From a checkpoint of a small transformer trained on Wikipedia.
Architecture: RMSNorm before each block, rotary positions, no biases in attention or MLP, untied embeddings.
Training: a variant of SOAP for these matrices, 180M tokens, 2739 steps.
Each number is 500 + 25 x the weight over its row's rms, rounded and kept within 0 to 999. Layers, rows and columns count from 0. Numbers have three digits each. The size before them is the row's rms in percent of the matrix's.

# gate: layer 2 MLP gate, 576x224, rms 0.0784, rows 473-547, columns 0-55
# up: layer 2 MLP up, 576x224, rms 0.0786, rows 473-547, columns 0-55
# down: layer 2 MLP down (transposed), 576x224, rms 0.11, rows 473-547, columns 0-55
gate473 109:471456489484524486489475489518486516524512481514501558543444511523523473461451498503517527497477515479477498516479474494523509472455533481536464495495497536542484513504
up473 113:499522475530458496490485527516491475464486499531544474494522439466545493466478509525501520547493499488477501501504455451492543483467505492556500527528525471520545493458
down473 110:504512482483460491505514489522471538474509480505516514491517561469480503484523505526517506518531516476527509489472502483515503484450547508493477551532500489542508495501
gate474 097:481496488511505504530472528495517490539537453489561482534530559456480523506494495494482454486490475511479515486507540500491501509514463486505530520490489502504532473478
up474 094:483521486483532488491517475485548545476528494520473513503488541499495532524539499493519509483520512538544476539490526464470485487523490518472499485470521525547535461499
down474 102:473511523472534540514491464528527542464513526497529492532496501523508532502486530489495524487504483468502512529487494517504526481507527524526476494505529504486439441529
gate475 096:502539534511549449496508488535520502497515494487495515487505479497514513475544522539556550565473525484467479517525498509510500484515489417522494510505493483503505534505
up475 090:505502496502511513474554495511484479537532526489552532528498500459566459481487507459480486468519533496475493505486477519507518544489504505481526477498575521513533472525
down475 098:520509499474522483484503508517500498524535516479507530497510497519480544469505516515534539522475514511454512509474504526499525504441493471483515531516519442467457514434
gate476 109:498498488473487513510490471512523528525504518513499494462479512532550496531519492533501520496506456479518502516520467466473517480497450514504501491548525491508494476504
up476 116:519523504486505470485533488516488452495474487505496515480507528481512461497514539489494499495479527479519521497520546511508506502536514467498510499516501479481515496516
down476 100:513493531487457519485538530491507535486526495445508486528496500494479461459533496495470535526535488521479566478500496513502448522480509534518469532483497506498502516493
gate477 089:521520439544494508485479528491498517482500458495494554508497474473506498482454514526451516468534510482501482470514446482507448510493549493527505497500498526483438524486
up477 098:542480487489569503513528497515507519513516477504514472510504491479528525503464507497512530489539503486490488538481467502544476497535436504485499476542545500512554576463
down477 099:447492495534501473494476499479480506510498517515537495511492530502486487476524483485484496516493494528547525522500532505437528520438522523543504525520463508498518443575
gate478 104:495530472465491521475486485552487539486549486491507510502520538533491508525489469514503509475488513493478464495522518490516530475513529485507502454501478491487511485556
up478 101:467497452475535433510476485532512512501485532512545512499538477504522515467486490508536518484523504522480513481527527510510485482469469519481478486498517496477509484547
down478 093:541528486494498535480491515468475492492475484481525542478462491497503477483527499461481489541504491513493503495538520478485552533539528456481524479512494529466463463452
gate479 102:519494494473468515511510512504492485553498494486510505485499519507498506479518521475503493525494496480505490506495488499544480516510507501504474518498514491498492480524
up479 104:492467530502478534452505473510520472512474467493507494488446514522535505508500525487481529505503476497522498499523476490533487541524519537440475560531492506503497519530
down479 101:487453560474491513484471505475514462527502486485500504486498486475483453505476504530504506534461474474478484514509547505483534519501527511522516496473537512444495559468
gate480 100:534477488507548482500509492487535459470512515485488488497518510518487462509471491530490510490523482515553498539510530499480446508453517473501479499446539502506460502468
up480 096:540481502469496502491487507530542524490524527501508432479511498515531486479524491449498505497525481494510469545487527561478528514500509469470462519486453483476526517457
down480 093:497497503449526492544526498511534477470476522478461489516462554511498507470503479511494487531461495491518506532520544490460534509483535448488518482538546496521473510492
gate481 097:524503536503463501485510552527537521475503513475525500480476508480497522540529560471524488530472507541508503527508496520514470509508495477519486481494464483454456533497
up481 100:508506501507468477515436470513459513482550508507474507506515523490492446497506511492502467494507496489475482505514517487491464458504500441494491473486485580518497489532
down481 099:475508488501464492498510542488526524529483525500493463480432526516508550491451503483538514526471529518514526516483535496554437525514482493479489497485491472530461499468
gate482 109:495496566539500504490482486485516485495481465511490481515486476433483527502498520450491491511487477484479504497533530513481513480490520518452526497434526486548493503501
up482 117:476480522522493540515478482493536492527526520496532468524444502520504491501521484492512494479482475461538484516472499516505513527519516484533474536511525523531511488455
down482 094:502534454498521474486472502514517531510462467522463520480496523474496476525515494492469508507515527466486534485483491514511454498493481497483516485498517483518460485518
gate483 109:518522453510481515488466507490452502495488540487483521477460482440499493516476484488495505449518491532506527490475501488493481501499522529525501469515482500505521511510
up483 109:463497504502490509482483505490513496538476447455502488563478470551542510470493535460473510526535487512468500530505518440518486550527496516504466518524492477520507537472
down483 105:443494469511472482477521502503510558463511501518490511486459486475509485536508472477517468468492470517525501508511505471490465467511494498500501464502496511526490467510
gate484 099:480437525478484518482502494503457501487475491513458506504510482559515500525541513505535535508515489475483520539511489473505506511513484504475544461484474560477452447536
up484 089:433462507485512520495489520498479468501510508505469488512481469543483471495494539488498532498511481483476495546527553513492482477518471532477546455466496504434438493508
down484 095:500490500516475539501537521527493507515516519513491497489517507522518476502472526487462512541486486490516517520541499542474458510521501519498503509447492507504521490474
gate485 108:506526495445500498497426485489529533496503473501505488517450524483494475529510478506453524484502499487531495500475553507529520526508465486510498507480492484542536474517
up485 100:508479473490483503493490505470477519464499467489507495520487528479479492462503501506483486518507501475478505551521479451495498486517490534521515506536467499564519490509
down485 098:476519494500507478473458504477542527458500466472510511469484537481446474526496504474517545492526521496498538510484464511481518518503487519527506450424485482458474511477
gate486 101:536490513503466500527508489508488523487474506481493491503513494460497519515517478544548454498500522471507498536536537499438494503512522472552474533548446496520489502507
up486 108:510456507481518492496500507502458497505502498456530541524488470519512512477489477529507499538483482569467483510497518493490485493495555498517490547505460476507468470513
down486 106:484527502488501470510463535536482460495465485507479541545511480526449474504491490479510540468484514497488489488499487528495508511515516494515485535520506497510489529509
gate487 100:491487484491500545466500468507534492487461484500486472467490531463555483493550459481528497466483519496506487539525498491540470460513473526465504470496480474467487485496
up487 104:511509528493515529514524495468512492510522471433515531514504501515485495526540371479469480490507535513504532456495490487466534475471537532498504477544461501525535525508
down487 111:501496530493507519541500535530500493490493494495566491522507490514496529482510463513479505480494479491509522488518493510496454503457489548484479482508542501547523511495
gate488 098:503547476461496505510477494484493485505511525530504524495518490487483516475501466499509485514548513506534488486497508505512522493486456546488481491508525474526521504439
up488 093:475526495517527483535493497529528487540528495499527488508487542475482467518486518486476513496471491554498473505519490484516491487505523470481514473482503507520521463566
down488 102:474504484539516497515524494510515497475478510512510440485503529487503496465469468527507496438486475495533524548489457520482533510524475474507539527538489494494535515542
gate489 097:520492455486456559475528512469527493492468468491467531476515481527544487490498480531462518522516519485477452490525479488524455490543457512515520500471537492490517517516
up489 101:479487475464501504480513493507491482530493514467523496514514456524523485498518482475488509485490532507503502492507478440488521498509468495514437481491473535529493502489
down489 094:555522483510483515500540518515495463461471503504451493505479504488496458519463489555493492528506521507512465476517487515468490536556491505532484511492516543509512524502
gate490 092:539461535483489470501461491575475509528488524498499467507533488491474518481469472452468496510545499494471495497508507505460474450536506495488477526480510508506523497520
up490 090:530469485532482541513512527509473481508531462488550504463492539474513466554522529518450536527513489457506494506523504488517510534460468469566500497526525517499536519462
down490 094:522454496520451481538492494502515493500456471508528500473531489484488492521456457525500492477478490446529532480522512502486516505479468472496510528502539463488517490498
gate491 092:484522538480481493506502495511510565503523505494447507488473433502481446479491503511503486497547545493469502498518456531512457531488488507506476476480536545527471462498
up491 094:440565508490476505438543490464495506503471496530510499488501491483489503526527573461533507475460511500506474489488487484507504533504466500545514473534509483483527544476
down491 097:532479463499520540528531472491535474499511512459523531468502536541499537504506474499520427538486586499497482518489509488499538484517527516497472500485455528522496522526
gate492 106:526475486478535506516512528512490504470530471471445501487506505483500515524506499522504525484509508556467477498492495494430522462518470492507479506491502492462476539564
up492 099:458505512437517524512496481485452483488534506503524553521523489501501525493481544526541492528494490473493460478517491516491503496499517470502502515566461475524501487490
down492 097:508458458493531500528484488527517530505470527501499492500496478511526500571504528488478516444509512503531504514509513518514495517511519515556519521519515510519522442518
gate493 103:512506512461506426508510528524539498529520490480467505488469494470503511518513536502505465540497488448514532540457487485512498498489546435508470501547533521512513528536
up493 102:516535487524488504487483511508519494507503506515508493448473496538469510515504522533515466499470505499503491507488477481509490508496515512514486473492485492492445468495
down493 107:510486510525463491536469554497504497488471503458470448453481470478495501494546540505507492486496469498468530501465523509483508467539508471536530507497565498527508566500
gate494 103:497534552507506490489499425501486502474525468514466462496538503508518484491520512479485548471540503471527455462470513515484543468476506476501530472530519567533500513493
up494 097:506506434460463462510510458544492521481535449522542511557513500479506492485453481517478512531484473503458502483466476467492508492488497510500453513472502451479452497505
down494 102:508502532570541505527494515488442481472505495526566524511517473513515476520523533467475465450475483508519476503488499515471513498493536509485502513528487486481482468467
gate495 115:504581506494515477525429499472510552485471499487483522523433500520503497521552497545509519538526504481477483517480486491518489512494462475550495489527489485529516505493
up495 116:479494489476544504529456483496510525527513483474493524533482497494482499512522500570512534507505491487469484479508442500509544512526510450529535464504472524483527498478
down495 110:480477492489490472478505499496463453519552503485532488501529471519516529509475482521498486456524512519519513515518502501495520507505512497500536524525472503518523451521
gate496 099:447502461526453514458516538492536505500510517519532495515521487495561472519509483478465482523502506495544502516468495505527511524465511494528487479490499502518501555460
up496 102:512511454503487528506539517487520510498475497475527514503532464480536511509474500496537500497514512521493526522464471513532540534496483528518450488475536534519444543474
down496 100:463502517499506517475493487520513515516495488498477483540494503476472504531557494492477478492507540443460499538504485538505513510519526511515514530480495473483474486493
gate497 101:500472510491517524541514554514478517512486480506569469490517520528500507502543452495497520512507521506489561512504577525565494479481475436467459517512484501508488521554
up497 088:510476501478494556485512532443489519541443488494536493518501502562507557499464490490475501493472463507534523482474529506557496484502451500498483519536416484506495486481
down497 097:501523493491498466524496521505457517486510481495491544530516519486495515490485506506483485433497463495529486471500490458429536513493523445479501476501485488525503542465
gate498 093:488517526496509497481500493508501436508493484429510540490450503447515495505518501548510490529498505504463524502494522514486475547522518487471504537528432519488486515510
up498 089:514471497474495504511524536493502516484504492550477478509541474538468514448479529502531531524468510504506558455505489539516506512477510545487489482504525489530560510486
down498 097:486517508479462510520504527492497504513501491488513525483491494549501513545519497478513470518471478496547534503528441475490461509511517516521530537520486489440554484491
gate499 087:530490465536472467525512446507524495523505449492479542481520488473443489485529507482527487445484512555465527487463480511514517526523514545490525501509471529540503483474
up499 095:489489481515492487489525504489514543541538473550481501492482507489494496465463550481476489535465512540498468481524495481520523456517483487524521516513533528488522476511
down499 095:471515494489510524462513477484517483517473533506511509511529499481433501506548550529482515510508558479506460495488502489458485496502516478466472501462530510534509449504
gate500 096:523539520497510484476485506511520478482530513508500509469526560477539547531554480477472510510538539502523502515472524484525463463547500521493479508453527523470527489510
up500 104:508489498528474491542477432506499530537484537479469525514501492498511507496485485545489510481536448530485535486517508508534467505500450524505510538518484476470487477547
down500 097:478464517464468492497550505518452492510478503495502461484494519494491486541471456490491515517462481494498476515501504495481487503508473490499510506488472498531486513555
gate501 098:532496530529484516490443489546506493493497474517510494453454472473507521539549497496505511492519529552488482535476510494505484520501474477510494495474520534514519520506
up501 089:519500550519492524461484498532484512508499510485491506500485503449555517467491539484529512475538495538458495489516514495550451486514490488497497489503533493468509524517
down501 095:437496468498487516513499481505509473510502505471487505495524498500527466501495510483453497535496466478469536516540486470493526472520531502482503536495484487491474509490
gate502 099:517466469524520505488494499552473481481520520474518537539523509493524522519523503542491528489492471488496444515466463546498457481467557510555461485508441554500543493525
up502 100:541507490519548474471469481492501524473516483491527459509499533478499484466467539473483455488495504482488513500518498495533485521489470515442507508513474496495499519461
down502 099:488529487470499506538512489503507555500536524501499485484495495528465482525483491504459532487529517524508506475468501523482488500529522508492478525539580536513487507533
gate503 098:511475494504518519510537501487520519557472432492532557483487508506519512500495484462534463493481525498494478482524522477527443518495499546484494456501457490514498541515
up503 107:517529548506484479526526546475517507485475526495482499488515494518530501535484482494479447498446508543512522508538501479484475447506517514457484491478518477521514483532
down503 099:563526519522449488539515508515450422502513491526509521487531509533444514517476496495528509519460531509496534463486479449541463497486496479463474485512458506498521488494
gate504 101:487508539513474497486484493475493467521519563498480498485527464517508511513465492466532478465473487465497530534516478478485523453514478490519558462491496476486524463524
up504 103:492457462482488526490503484520478504499503490462530506527499504522470473528534492509526500539528481548496457496490496497574526496473512469497465496522535553489469526496
down504 105:528456481509494525493503518473532538465508497464525510496472447439513516480476492503494528489536465508497420493474485483502526525536515505464494527506521527535481515508
gate505 099:496498491479488549514514455503474470522471502512505527530492544547497482459490438489497530511506474497475468566522484525454525490489499515507475507535538505515467465514
up505 099:512508478480470523507475505509510493526516504486438531497525487506497496513486466518455452490565552505538476491575515520465520501495513466490525497523464529475522504525
down505 098:499457481549543485496488483479515505524522494508514478511500486506494513518451495516446502442484500488481557490496489464518542523532487489507534506477493499515471491492
gate506 094:488522534499466483493487521491485504482532487458533538531475499491499426543491535478490508563469525531501504515495531509511510519515539484502525478572531495461500478505
up506 095:514445513481527534491528492532510522492495483485533427509520520466521515467465465508498491570501523493515514472475458512451536476507476508500518503477525528532484465482
down506 099:499484500459460547507481441477501531523494501504504503515459507475502516492484504526455467487529500457527448519501502498515486462510461476462532509472489473465466514468
gate507 111:484565506522513476526459528495499490491470503498486539448490523488522519474511515492497476456490527520504497542462503508476528483530538513491448502506492531484504481476
up507 108:470528470530506508538480482490525447469477567521488501482485502467488525478514489501475462473494504526461513494476503529504457518522521585495455502501505500458501524448
down507 104:560518495535488483518501539470529461542531454480481494499515455507477520496499515488519471509519504530514470538520489515506525475502511532472547507484509508498468474510
gate508 091:548485480524518503493545474493514472492512514511485504471508522468467515519495456526489534540544494492486521493497453514514467528494443477467486479494495503495519502526
up508 089:520491473502491501526510489483490547507458503504453473499523543485513547511512449477471566513474516486505502497488462535459528474547556491443553495493497505441473475454
down508 094:495480513464467466526546486476513542513499510493506521505496518513536479500476523473506470498514514509440465523541556499492550485520518503488504486469499522483500459537
gate509 101:491489520490534492517477518482534505522514495502529521499522473510478505459517477479495534492520463496484546512478529469474526489494492458539524500459498525457518479511
up509 110:501493457472515555511555519511524484510462517503507514482510481535530496518513523515546483528502447503522476531491456467526508512542511556550482454499502550489493504511
down509 105:534526521472500456491506485499538492552511513498514546485508488499469478505468498527509466473496466517492442482490524502519515504483477510476494515501523522515529483487
gate510 085:465541468464505527492517474504522493503515475514524503503454535460540487503490515512495528488540489504510473546481501486505502514543543484533511492564502501546474495481
up510 095:522496499484505451506501494490496515465536490501493513491521480541486510478534493483511503498500519485477480482518485513432498480499512534476485480437499528484487530540
down510 096:485478527530525502515525493487531499483487520487453484458482518506509494529477513484486475517488518536471470487514510493480519501514463469494472554472562476532494548516
gate511 102:505482489519518502487501460466450466489468510488487474528529483514509465493452466492500487508509453486487499469518468476520537502446485485488451489474521517533487486501
up511 091:481516456486495516480530501484507475468529434507512491498495523487523488510530528504498531478491480486562493504492496487516501543517504530493470482512475493498542553490
down511 094:479498545526495542507536457490443482519430500488482508519498528537517486486482463496496540497479492502456480488540499505493483482461529498484454501476540524456511517494
gate512 100:486514517512529496536526492509505548533525509514459486543469479480517448494433469518554519550511459471515474502459497495490534521508489479463485531447499524499492464522
up512 099:524503480517524520457528518460525492477438487509521534529500518543500473478520523541479521519470516506503479498538498510499494512510518443519506495473477501501492495497
down512 100:463492524516533453516534480500518518548470480524533500501460496487531490514457472512474537509537496492506480509467493503493481539502515513511524501468531505503499526496
gate513 098:455483535482533512499484500500477531499529502515479497482476536488541477495526517484529497479489513469519485523496503497504471550517499506483522474513565542532507447533
up513 101:535507537442446476513472486507513498524490505507451482489531546525515543501532469505551469534497559510492508449501462500439527475534517474444489493490496467499533498507
down513 099:500502529491505487492509491480474464533487513500501489504480498493497425495490508519526538499501462501503490512491500505516487486469496523499473489474511507510509525476
gate514 092:486499520518522508500496506491513474473498496468482494486502459494467502498500531475459477509513489516481504500526523545539533499460498514490514480490520514502517497511
up514 103:464512491527511479491499512551487479499508500482554515522504484526553537498503429525504522535512500490506539496476511535493488480469476452504508505452489512495503530493
down514 097:532491456478507486443490515430508488495526535486518491479491500473488478446487561497528517505493435503512497497516550459507503507519500536492519528529481524499463457494
gate515 092:493494517515525548528511515474464523509495512495523485482494469502473477478461516459510479471506453486458539479541497533511483484489487553491525483442496511555524481485
up515 100:488472526554509473476507525469473503491485541489486490447510458544533525527509498500498519483474525499472496526498478513506530484528547446520487497510473481462505520471
down515 093:532501534484440491495556477504519495517511458489461521511512504481511480478461455512503489522508497455460515508480507535504481513520478513499501479502500501511461534561
gate516 097:510510490478481495482506537512467463484516527510470554523469495494488497521497452500543507508488484489530486470506498502503487496479483517492527488495527513532528456511
up516 101:496495483511504481526487482512489518510486475535487513563447512471494508505538495507464539487488504507491548529517510476491510475527537530472471450513509506505521507489
down516 101:536487501471515522526468433514509509482470514488489545496483467485503519484492506498529480475476511500509554479457538495517503466468515467485477463534550484485460466455
gate517 097:463529515460506489469514492516518506519518490494466467502555486502436471487502483523505489506461551440491468426489508510477498501516459488513503491503463516483489503460
up517 104:542485507521497491506495487510462544486512436504525480525484511513523501516476511515488473485474506508511457550488485490510492497524547500482475462470454495468496524520
down517 095:461482474487496452505504526512502520522469544538493471482474525480495473448525467509512488473528521503501538504534506516490531505479469525463546456547511479528547484498
gate518 103:541519484524499499524517507515500514487472476470520487517481534508507491531478477506469534497487536487502465559481485484483481480544500475500469520534497491510520531509
up518 098:515505457523485512497505467470533480494472480466469489533483539462511463507512523475471534517482553510507506517505508446492527499490518529511505468525498520480454528496
down518 093:524479504513540545482527499498469505507506537509489477498518528483531473519541489450502504511517493499476509444554479471489515520482547528474491486480515482485490554468
gate519 097:519544521496516508486505480461532496492539495501503489494480469495535482516529500461454490497533493444517514520517531538482478462491525504465518507496500483554470453521
up519 101:487521476490494506472493532534471533502491539478516489461524457506503518510508483533510465530515541532509512474542466494494500453512503490506490476569490493493512469495
down519 099:506510503498500451541522528509525506490483519490482548488512514477500459552499472513521498478482498488503456496505483487555550513468464495515515515513528532487508514523
gate520 107:465460531457542518528470470530464433493484461513534525530503525527487513453450504486508526459471459459517511539535520493492561486462506514487476487450482507521530513528
up520 104:522505527518491488524542511537514523475511498476549494502535484526488502498528488512533486512508529502486491522464503477553513536473509445550474503513497487474460488541
down520 101:542490468476456450443512444472558548499522559544480502497512498512487492494492495494486488535505474541482508527509512509518497444510494491484530511520490505507486434502
gate521 098:493514515496485474484487506477490501522505515512482490521456549498507508501546516483496467519528485512510495472527522478466503473531514478558476511492490474476523491444
up521 105:502527558517464467473486531495483524504447529483559508480533450509470475466494497494489490478518537483448499498526463491496482499504474506550505515490517514476503490492
down521 106:506536523469569495508494550520498430525488540549490501491512506494476543506466508527520465493517489490456539502466461521445520457533504446488521531539518526468483502522
gate522 096:535495487493486487481423480507495549513520518535516510494518523462496504542444490510515457447494541516502507500549471470452492495467519505531503527538477485479456497506
up522 097:489462494503545518430509507516452500477462494470468530486522465513487510471496493498487519480541491468474458467525502524476487479481478525531473504531523436512496532534
down522 102:523521539502522524517521530484506496489524472503554506463515502514488489525531508530538490505473461484466517470502521511540527522530471511509497484453503496510516505490
gate523 103:510452507520496533494499494481520514560507514532506498488470486516511549499533537550550504469531525501521547479480466552455469510500476507474485513526509449486501504517
up523 102:471439468493514528441479518533539525513503487520475471513522468520515541485540544499459516498473512488460513493466524477497515478480496447493517506505501488507514501495
down523 102:497531487501493514501533506515503479461436486490530494508526483503490450486482491471492479526515520503496486536518524462534520500496493508552505500494478495498499522488
gate524 097:480465472511486496480493471491555512499457494515483495457517465482489482489496496481467492511486485500488519467487526477519521511527477492514514507502475480512522457505
up524 107:487490536488441490513501546462505507513510485475505480532518502496487483514492521453561502528517468473485526450522490485495468484523444526521485484499502505486484488516
down524 100:495514491500534510500515528518491525504499571497496535535514519517494492514484479541458492451526528527516506516507478535526469523412560499490498503481553528511487493524
gate525 099:471463497500501497492529473463497559469480521549513476543470505512550511508468505484473502498528496491533505524452529488478540502491517556479498486507510527527490493553
up525 095:546471503497479531479540511485521481496486470467529538469462513504485513510470480469507514511496486550505491504505522529509468496498525458515477527500493490475457505497
down525 101:507479485503508511503499518468485497459501517539493459555484488489529500500490523526492560487484497475496480491454518499470543516524454520465475510476484492517462481526
gate526 097:523471518492495523490484527457496540526509497496507505520502507534528516499491516500512471502498478455522476481504488462484536519465534488453514462493488485549474501528
up526 096:501547496483491504491503473469504472484563497544521481489512493514522505509490519498490520508498492545502441481527476477518494527482473559500490490526520484536478515544
down526 107:500481487501459503469504509506489456555497547529521533487474530496477512499526544492535462499519450478489487547498515507527503456497514498472525507499457548495481488476
gate527 109:525513486466549541474508488477545518473492499465518537470497538501476512483517505488457454461507488534508530537494543507549486493508505505534503506482512491474472510468
up527 112:511487506491515509485532455473551526495498519582522508485514473497480497472482535527449489483510534498509535502497470491491478504517471496509518511490502460513481516465
down527 109:445508505510546509492492514477555457494517490483499503534479496512480544479487505488540501472525477492490460492460520481540518492519515461470513510491525519537467540503
gate528 098:506489511528535464500519488482498513509513552478521502523490494487546502498518457489511481509462486518496505519516521498500514497502505510439512470476501511517538485485
up528 093:504539477549465497522495524519503472567492497508461532480495553502483502504480475541521502525541535473509545479474491495539476454492485513523492501507501456493418497535
down528 095:503498521471507489511490447511492489455482522517475467507493489478494495520472501564484518469538511453521533485508487518489529466535461496486507524542493481535458463502
gate529 108:470498459504536493484491476498498514482485518491517498533508455460480481463498490500531515493499484448479474521487480491513484496483465500532502479524472514490476513534
up529 090:484534505503502499498487552529501513514539470459486494492545463491498491497512498492493481502498506481508488485516492512430465480506488497496537527498506516472485527522
down529 101:502495502523490494494499522484497502506505546481490452468512512518550518527457500475462465514519511525544506503532520493475494499469534506483477511509524504523546445483
gate530 101:457462479481487510480512492524507472495513497487482482545471492433498476477474515478533576498513490476450506486474489542497527487483518495513509465477452518510527510529
up530 097:520473510470484498505473526498524505493486470474536494513509531482520451506523478542502460491517450505525536460477510471510464489488449466507504494513510441482525504518
down530 101:477495509466489509506543492487496522496560525466497498533528479490527538474518497510528591522518510508470468487553480506490505485508505517510483484464476506462548461522
gate531 092:487463476498466503468491454494507501524515480458515504494521500472479462512511493545472480534504520452456517487500520537497489490509481532491492446491481528471455506526
up531 097:459445480499511517459506471513498496487498469501509518501483534488482455460519529486462511522502519507511485485495485513511455477551506549510472497482524503537487497504
down531 098:482497491497492517542541495481525485483542516512492505500491498472504494523467472475529481463512513451502482492520523484464513484523502509513544520495527477504521521486
gate532 112:526526508491529540542489540466522514466535551471512448481467461479478529484511494508494503511525521512485532510487502478495488525518497493459511513498488528495545506500
up532 112:517475517526514500521531478518449483492498455519512491455536518435467487481475493488537532534525530523489518523475509507547496544527510509516484467492552542526461537501
down532 108:476505462494457506522450491478519538442530468499527491470498493488501517504521535506506490499490489501481532481518491481480491474482487497506539510541504529504503518506
gate533 088:493521538483540521526517534523504470530524509486498457503493490540538537525492488503503475503493505519472485519545477529459505508466496461479532522522510462515519518558
up533 082:485518498517504483487469487518504553490503476485485499534460482481519472521472509474508497512534487528511536510481537445522455521544479504533489545476516514514511485478
down533 088:503496450458506474469496497505479460506527485515518475475456433501480482492525481513508483500543484508520516510487509525480508504509500461482485493528489496521489499535
gate534 109:433542485475503499478521510500517533437492488501496504532507518547473509484493500486495539521491569490510539512512514518501498514508508538497507468456493484523525492508
up534 108:548498514514450454524516498527456503490501499489518488481527469490521477534482492527476476476498520497462464492482481443536506481536523492516486491546517516493485523477
down534 098:461509479532523518513517479498535500489498509470490498500471496457466503471520528493546561477509514474529510485444498519514467535506514502505510510487487465509479548508
gate535 096:493490482505518507510496509566483502544502500531504488477500480505538485486513526517491527488471526476517534521481531453540504466522477455504526532414509501481515499527
up535 101:549515498549472494498513548490481501512494514504489490494516517495502514487488537541489471499511475476489536527495462483503497528506536440483494526504509471528523486516
down535 097:455496528464464468467520471500523483493499507523522518486506545529472449512517502495538490500518522498519474501515513500490521511525470530473512471495520540451472494457
gate536 095:467525481486541481536490438538530492527523515554480498498502531500519491487516489519496512489474481486493503463538498479496512535492494560528537498522514450493471522560
up536 090:505517512520455515459480517498484488518504501437505481497450535525521536498513499510518487474518496530503541471493475513485484465495520467516463504517453549520531453485
down536 093:512473493504485512454536475502489518495538474485480539513458518541525527486510482530541474460497513478516505493500485513476528470505515447490493520549474549504544536493
gate537 099:540484525527473507525502482510495528481477473499468500476505512521446486521533451479483486499463473471486505507472479500463501518528456499480524498492526501555519557516
up537 092:540483525530472533482456509492507466519498472504537517494531465494453483478484509451513495518487539470521501500520548454470457533493501463530482453505511502523501489479
down537 096:509455478544448525480499482505502557489495478500456473538477471488523520480528491542445472528469524513491532473477490534507514505483470537490523494491522479501501519493
gate538 106:505455495495486529444517467485500518486481505519497516470496485446472492487506512510496496521502513535493492515504507533509503522510541546523457493441487512472538522479
up538 106:536507478500523466486465505451543516478467511555477505472499452508486447493485500474471512475512491510487554495463484501471463480485518541525486472500492522508501455537
down538 102:518485517518504528507524482484460451504460513518528480536483483496483523521481507523523467576470494507479515540483518535497492513528535531497456437491494471538498493517
gate539 104:482503494512502443502508481435512524549497479508512502544457476510473503511535530479494507514480533497553534527523510524501485507511464448492507479452552501470492466517
up539 100:556448458521505512490496526477528529506509462497523503523498495476491537471506478518498538474512527507485503497473480470457487498506507535480524485520511506499461465515
down539 103:477482547469480494524489514482454580460506494452490539498512564532534478499507482492485515536531492495470448494482540477512462510482484514485544489493458475480530528476
gate540 104:507506496534504471499486532493504441533520506535499457482538479497521508487516527488523550451538467515506544483504480491478523533537564514498502504509485481508534502504
up540 096:518507493550531476498511463532475515486489477472543476487476495471447483556515493530507529488512507462501545541506507442511493496478490475500523531524480487559478518507
down540 109:512499490507519518515494496525525468473519519464481541515515499508449524512550469502474494463459450475478459521461494505495500508471463501520476524502503508481507497469
gate541 103:519469472471514474475449530478470502495533493479503526476436517491541454511532477475466518496507495518512468508509517543546469527497484555578452513499482536469489543507
up541 097:523478469502484509489495470463509466528516480481500548501524534500516513526481484477510509518478512523447522501524518524500543437505517505497510446564460518485529515515
down541 102:514480495520495457466472472471484482485521516472501539493449521507483481515470479478494473501472506515489555487483554519539492522480504514504461466563494519472482522509
gate542 100:452472490490490488519493486515510525466543485494490510517457471485492481507558503494461510483532503533458483525452486515533534434552467499514514480507520536528498499474
up542 097:543524488489525491482471519508492503554466541519500521509514550492502523501488482516496503511488492492514480500524535478461504525456522494486456486472538484490511495508
down542 095:491452510496472460522512521478454492484481480473465518519486508482528511480547462472513487507512467511478453514482499506512552486517518479486473519508499535520558465481
gate543 095:483493523515483461508492495503491488493478524498496531505519474504491442503507474513477491492525508490485539543521464487471502508493495527521521491532507502511482532517
up543 098:469545539482514543522509522495501523484548533486534511474490497480550459535512519468508497532494515481487544513494537483541490530492511486513534485494487508484516463522
down543 095:482544460525523472535500511480502479481498474519463551494515482463499506523544516482518500463494481539504487455503492502485494502500423512514497529468497546486539492465
gate544 108:487500491472521453521507540473478478504499513519549502531533495482505505451494494530446478513467475525513511506436497504518470545481473503508493472474526479485456504516
up544 105:508552490492526477501535503520464518470509514513519483501529505527450466506481481541471513484455510528506520485511464492511473517497543497480553510485550494515463484485
down544 101:495471539504489478471490487539500531517511497503476498462472491554516530531489510470521515479530471503501466478551527485434493477461530506503520489499460522492529475412
gate545 104:493487507475475494515514532466470487465536498526478497522505483483465487485485510510541475480501499489523496521485488498535476511533527490490493505482515516495470499501
up545 099:505518479450486577530516473487496504486553477514508529505511516521547448485470485522485492528472521450530486508520519477439487498517510456498491539526476452491470558479
down545 105:471472498442512499506451478535488490511522461529481506496491497464456501527420470505509495494534499512552529494497504483522490484481530465494480495495493517518524490527
gate546 102:536516475527519514499521509520462481479465516493474508494471525510471515507526492476507519501538520467527546500497494486479492514522483447460548529501505541489514502483
up546 106:460487484489516499517547488502500513515511502491495512482510486509530504502529578496504502480496472495481520515490503466449507522468472501484502537472528489460490475495
down546 099:484515437490501480474432509506509510540486525505486470526498523511478520518502507538499501494485438491551539528517485530506488521504558515496483521505539488431471539515
gate547 109:483502544517480546507484507519507481513523474474481473542499509472465493512545501482457505508521495536495471542519485494524498480514500433508518516488453515516533479511
up547 098:527500532533514499500455510526497510479475480517519486531453550512522484428494513469504477468484498515496442537489534456525507517477513510493506519534530537501453500495
down547 103:512466490457523472467479488501489461509529512455511478492505453456453511484501530458457563467520458491477496532512450532527522476488515502489445500469493543531513497520